Part of a small language model's weights.
Size: MLP 576 GELU, 1.95M parameters.
Architecture: rotary positions, tied embeddings.
Each number is 200 + 30 x the weight over its row's rms, rounded and kept within 0 to 999. Layers, rows and columns count from 0. The size before them is the row's rms in percent of the matrix's.

# layer 4 attention key, 32x96, rms 0.116, rows 0-31, columns 0-47
112,211,196,163,215,192,254,183,164,169,172,199,239,199,140,205,239,187,131,186,224,151,212,217,218,219,193,119,184,154,181,188,149,209,254,235,191,233,237,201,209,182,210,205,141,196,214,202,184
099,166,215,210,172,167,159,235,152,147,197,165,221,162,203,232,228,190,245,199,215,162,204,140,202,238,166,184,255,218,217,177,209,202,170,190,170,188,185,241,203,227,173,207,257,188,251,190,185
085,190,170,228,214,199,154,251,206,168,184,227,184,176,213,230,218,207,196,192,167,208,204,268,173,212,228,127,184,213,166,183,170,209,251,193,181,227,200,229,225,172,204,162,198,206,181,189,176
100,215,195,158,216,229,156,205,238,183,194,195,158,236,213,192,185,208,214,165,143,213,196,128,167,209,181,248,199,248,197,213,191,195,231,236,146,193,151,162,194,260,184,184,184,226,217,212,165
098,200,212,203,229,151,194,213,211,178,185,237,226,166,191,130,224,187,193,201,230,210,181,250,208,237,196,218,180,181,250,226,174,190,201,198,259,228,214,151,226,213,137,151,150,185,236,209,195
102,174,208,165,184,156,185,253,168,214,242,175,217,178,214,198,174,203,212,226,223,195,238,206,201,262,247,177,183,179,184,152,227,152,214,175,170,246,185,201,208,255,219,244,152,202,256,139,254
107,176,211,194,198,230,198,246,185,211,220,267,152,227,214,198,191,227,178,197,151,275,177,210,190,231,159,206,203,219,183,186,240,170,180,256,186,165,201,194,167,217,205,172,255,231,235,201,209
096,232,169,206,224,192,227,201,169,222,223,183,200,161,149,185,179,220,189,180,205,211,129,239,172,201,224,271,198,201,217,200,212,191,156,159,211,223,201,212,189,163,97,166,212,232,197,203,180
117,191,182,217,140,198,187,215,159,227,194,138,136,189,242,200,197,210,206,171,219,187,214,171,210,175,192,266,227,243,165,226,196,189,209,167,220,197,205,157,224,200,145,174,220,205,182,217,224
108,228,178,188,180,224,255,204,185,196,149,198,199,170,169,195,238,121,193,181,252,154,167,177,157,220,160,179,169,211,182,209,190,224,208,207,174,218,272,172,206,194,194,189,191,203,251,169,252
098,220,228,183,170,197,182,192,212,215,215,222,189,211,246,196,238,194,255,225,221,173,207,205,226,209,220,150,194,252,216,186,264,142,210,189,165,188,210,210,196,147,145,192,239,202,180,183,194
099,115,207,206,227,198,197,128,200,238,246,209,194,203,256,265,164,195,199,180,168,236,202,197,190,186,208,215,208,217,210,196,243,217,169,144,206,162,211,231,235,230,204,193,174,219,155,214,176
105,229,195,209,219,182,215,188,231,183,209,177,220,158,168,215,213,257,196,255,235,173,209,215,169,124,244,212,164,166,151,191,185,231,190,224,258,172,166,192,158,240,233,238,223,204,169,177,186
108,203,149,155,158,161,214,168,154,224,193,190,191,200,181,221,218,238,250,180,218,219,157,262,246,157,163,160,247,222,214,183,198,167,216,198,162,181,223,185,209,173,210,212,197,155,179,185,167
099,196,164,200,180,206,197,175,208,183,220,193,193,239,287,207,247,212,177,189,198,149,193,214,227,211,206,198,261,167,169,166,155,225,236,219,155,241,169,217,176,224,220,249,228,205,270,188,249
095,226,213,176,294,187,214,204,168,254,146,187,212,168,231,178,226,212,248,247,204,190,205,235,180,154,277,193,140,179,217,222,210,193,211,202,152,175,175,180,211,134,214,199,205,194,161,200,232
065,215,211,187,207,139,178,167,180,186,205,123,205,149,155,226,206,181,237,231,202,237,215,199,203,216,194,200,222,209,200,167,220,220,255,214,184,125,192,241,227,187,194,213,193,221,204,186,156
092,173,149,168,180,210,209,206,210,157,185,206,188,226,169,219,217,217,204,240,200,178,132,184,159,226,128,172,172,200,234,184,219,233,196,239,176,254,174,179,219,216,211,167,286,231,215,199,199
100,238,186,222,206,208,214,121,221,152,214,190,196,172,173,156,175,165,170,176,186,193,177,210,260,171,218,218,196,170,235,219,226,214,209,227,211,105,280,168,197,186,215,240,167,187,190,195,217
093,193,243,197,215,197,238,164,209,217,202,167,235,186,141,200,181,192,183,180,202,207,211,248,195,199,179,211,216,121,195,186,210,202,151,213,216,262,207,209,159,195,175,213,198,238,202,194,163
094,253,216,237,218,109,176,202,180,235,213,181,158,211,197,226,160,218,252,206,195,180,221,226,212,159,231,191,169,202,170,184,230,191,192,204,200,217,179,198,174,215,219,181,215,231,255,256,239
096,212,172,171,262,222,164,147,189,229,230,173,206,198,207,166,224,181,206,180,167,234,155,230,207,175,194,205,184,148,201,191,215,243,213,198,210,164,192,234,279,216,202,130,174,164,187,245,189
091,173,212,183,183,201,203,190,241,192,192,179,175,193,174,216,201,215,146,238,226,157,177,233,258,215,226,196,202,200,210,248,249,107,216,215,186,233,193,211,264,184,205,230,230,211,212,230,208
115,224,195,192,191,176,244,195,185,228,141,204,160,191,244,252,184,173,208,183,207,199,195,173,190,207,246,185,183,225,199,207,191,221,206,209,173,221,168,221,237,215,178,192,209,198,224,171,147
095,187,199,185,192,194,235,199,197,213,147,214,170,206,181,221,174,204,170,267,235,230,222,227,190,218,212,228,262,204,134,216,192,236,253,186,225,170,172,199,207,187,158,156,155,255,215,159,178
112,190,177,160,239,183,162,159,210,189,176,293,194,202,175,195,188,209,188,199,218,142,207,143,237,209,204,192,198,133,288,209,169,220,204,207,194,188,200,177,185,234,196,212,155,195,184,241,206
101,222,207,196,228,180,176,181,216,212,145,186,193,182,255,214,158,185,156,246,199,192,181,191,187,224,182,179,209,224,194,196,172,140,171,226,196,165,163,245,228,217,169,157,186,195,205,219,222
093,206,234,226,207,160,185,215,223,192,203,203,178,187,197,246,237,171,196,160,117,163,183,197,225,241,240,148,156,211,225,186,242,200,255,184,212,207,223,145,214,181,205,202,131,213,212,177,182
098,226,172,202,166,264,159,205,202,214,190,198,173,190,247,243,194,217,234,191,214,164,149,185,199,169,227,193,188,210,163,227,221,163,167,193,144,217,182,252,225,241,186,254,227,241,190,208,171
105,238,196,241,187,234,213,201,126,166,219,166,185,230,223,169,154,197,190,173,216,191,192,229,228,192,185,165,224,221,189,179,190,194,231,211,252,227,221,220,208,169,196,228,198,161,199,217,181
112,199,184,140,197,203,230,189,150,200,229,176,229,188,183,148,256,249,150,213,143,170,218,217,188,187,227,110,189,174,184,222,235,214,201,225,196,236,222,233,186,230,127,214,218,192,227,225,170
096,173,203,152,137,250,280,166,204,185,170,205,200,248,130,186,219,170,233,208,182,219,182,229,176,204,196,211,223,191,233,171,238,211,187,214,156,211,148,168,253,200,202,247,201,224,248,206,290